{"n_layer": 15, "d_model": 128, "vocab_size": 4311, "activation": "tanh_gelu", "positions": "learned", "init_std_o": 0.0136, "init_std_up": 0.0742, "init_std_down": 0.0136, "lr_mult_qkv": 0.4, "lr_head": 0.0135, "decay_fraction": 1.0, "batch_tokens": 32768, "doc_mask": true}
Each number is 200 + 30 x the weight over its row's rms, rounded and kept within 0 to 999. Layers, rows and columns count from 0. The size before them is the row's rms in percent of the matrix's.

# v: layer 5 attention value, 128x128, rms 0.0865, rows 84-89, columns 0-127
# o: layer 5 attention output (transposed), 128x128, rms 0.115, rows 84-88, columns 0-127
v84,086,213,186,214,209,178,181,199,237,206,202,173,215,209,231,109,194,185,156,178,174,181,215,233,170,261,170,178,189,246,203,240,193,154,180,212,218,190,183,246,222,213,239,212,166,183,206,196,250,198,243,229,215,211,233,223,195,226,158,208,219,218,214,177,214,212,200,163,216,262,229,175,148,211,236,176,177,158,262,232,209,228,240,205,209,217,192,145,214,199,213,252,223,241,205,213,221,167,222,223,185,267,211,169,188,230,246,224,220,211,172,182,134,162,199,248,147,260,216,232,197,205,192,164,241,201,183,237,245
o84,096,218,223,150,251,252,182,196,173,190,224,230,175,220,159,271,196,188,290,258,216,209,227,204,201,186,161,209,194,217,210,154,173,235,229,190,201,214,179,229,212,234,175,215,209,243,195,213,143,145,199,165,168,169,140,199,196,185,171,167,200,230,166,252,231,241,187,195,192,205,178,200,222,192,167,227,204,212,173,152,221,185,191,189,220,230,221,252,169,240,176,163,233,151,232,201,183,220,233,195,129,179,141,217,182,234,134,208,174,183,199,222,219,217,215,215,234,173,193,219,183,210,202,194,159,239,238,194,196
v85,102,226,187,196,190,207,180,221,113,186,173,198,243,257,173,196,191,205,209,182,238,169,170,162,208,209,210,199,254,274,179,160,176,187,201,200,192,189,272,233,231,260,214,166,190,195,174,175,242,210,202,253,117,229,182,208,190,266,227,235,138,211,231,171,174,206,209,212,258,196,212,184,191,154,206,219,195,207,188,192,198,205,178,246,177,194,177,140,214,163,200,216,215,222,217,184,191,243,192,168,232,172,218,219,232,201,187,167,184,255,131,213,187,154,186,231,192,203,232,209,191,163,196,190,224,159,207,208,172
o85,098,154,201,239,207,182,255,145,242,186,197,177,154,151,188,230,148,167,249,254,196,198,210,184,210,226,191,175,199,221,219,217,191,205,241,239,234,207,119,192,159,172,235,199,215,220,210,254,170,222,154,190,273,175,193,195,189,178,152,207,275,214,213,194,203,167,212,230,161,188,227,222,181,199,190,182,207,207,242,193,181,197,223,241,208,174,169,269,198,221,222,164,209,140,179,181,180,178,204,243,148,204,226,206,191,232,221,213,211,157,280,179,182,194,211,184,199,172,168,214,210,170,177,167,183,170,221,215,228
v86,091,171,177,207,254,182,245,176,156,182,179,230,199,202,204,167,203,180,135,227,237,180,207,188,215,187,185,205,236,230,186,187,160,136,222,183,159,183,199,252,174,204,191,188,227,242,212,227,250,215,243,226,139,180,214,179,172,205,246,191,202,229,210,233,212,258,218,192,221,253,230,264,222,156,239,214,184,193,191,190,251,224,215,223,154,201,190,207,234,139,215,227,156,177,208,151,184,222,258,270,215,194,234,176,180,202,201,159,180,210,265,188,194,186,237,203,223,222,169,206,139,168,183,198,205,239,193,198,178
o86,098,222,215,181,181,212,179,229,188,232,233,189,208,208,171,251,195,225,262,214,165,203,193,192,216,176,218,232,137,181,159,215,208,233,185,200,215,187,285,192,188,144,188,258,198,174,107,203,173,198,159,214,244,183,160,207,220,177,197,204,169,184,179,180,202,202,164,237,225,184,182,153,152,197,196,213,218,238,243,229,215,160,185,213,248,190,191,191,174,283,148,184,203,217,201,255,173,204,191,176,210,265,169,211,238,235,199,233,254,164,212,192,150,243,199,216,175,176,176,176,180,205,208,205,244,179,211,179,218
v87,097,216,221,228,209,214,188,233,233,130,183,187,132,229,203,207,155,199,191,202,249,206,213,185,217,215,190,219,189,197,212,221,148,220,230,208,240,170,171,227,222,237,168,197,120,147,247,171,207,232,210,226,230,208,165,224,211,224,149,191,194,232,183,219,212,145,159,168,196,185,129,193,240,153,173,230,183,159,235,179,200,186,246,188,170,218,181,196,201,146,181,154,174,188,224,165,178,162,238,251,178,156,184,233,148,226,174,183,220,221,191,210,200,162,205,256,244,196,191,224,226,226,210,179,239,244,195,210,222
o87,091,174,254,167,244,229,188,170,183,231,196,188,237,249,240,198,210,232,233,174,187,181,227,180,191,249,211,227,165,205,190,233,260,202,163,186,139,243,161,217,210,190,190,215,235,228,170,241,198,134,217,153,237,209,201,208,186,210,252,215,220,183,220,193,179,235,195,186,215,175,211,195,130,243,253,173,170,241,199,167,219,160,141,166,225,220,209,201,212,204,207,202,206,183,171,185,202,202,230,212,191,174,232,199,178,201,165,245,231,252,196,153,245,158,194,181,148,163,199,245,200,180,203,176,153,178,195,122,185
v88,099,210,125,189,209,213,205,199,180,233,189,128,239,197,196,205,219,167,204,109,230,175,196,186,169,220,171,194,212,197,181,184,215,165,216,212,207,186,199,191,235,114,212,161,235,249,171,247,215,174,193,197,202,179,208,174,232,172,209,183,124,197,165,229,177,228,184,194,195,187,209,167,193,173,179,159,195,207,236,212,198,217,194,174,147,202,185,207,208,218,239,225,254,255,225,185,242,214,180,171,210,194,171,236,206,182,188,224,236,169,186,174,283,255,182,163,182,181,171,194,240,184,259,215,138,197,202,168,231
o88,091,190,235,215,180,171,151,229,205,190,248,236,133,157,227,180,209,233,212,230,129,196,191,241,222,168,211,217,200,173,180,238,200,209,154,232,256,167,215,235,179,276,203,180,209,179,212,218,129,234,186,223,191,182,200,235,180,206,143,194,247,201,185,194,220,195,179,222,187,206,180,249,220,157,192,221,191,189,191,161,259,161,203,210,243,193,210,222,236,168,211,223,173,238,217,240,227,189,134,240,191,167,228,178,197,217,165,163,189,186,201,253,146,160,226,204,204,158,206,200,184,238,136,192,182,200,234,208,208
v89,096,178,150,243,223,226,198,182,159,159,231,224,183,201,159,200,189,209,203,203,228,173,176,173,184,207,240,232,241,209,226,201,216,191,213,200,214,149,243,259,292,208,255,221,147,178,208,236,233,184,228,234,177,232,220,200,221,266,216,238,245,244,180,214,198,233,197,217,207,216,218,187,154,195,220,145,190,209,169,194,170,211,207,196,168,165,110,185,183,230,198,211,255,221,238,158,209,227,232,157,232,223,182,229,190,213,209,191,235,178,186,209,195,223,169,213,206,155,168,222,186,184,229,185,187,266,248,188,230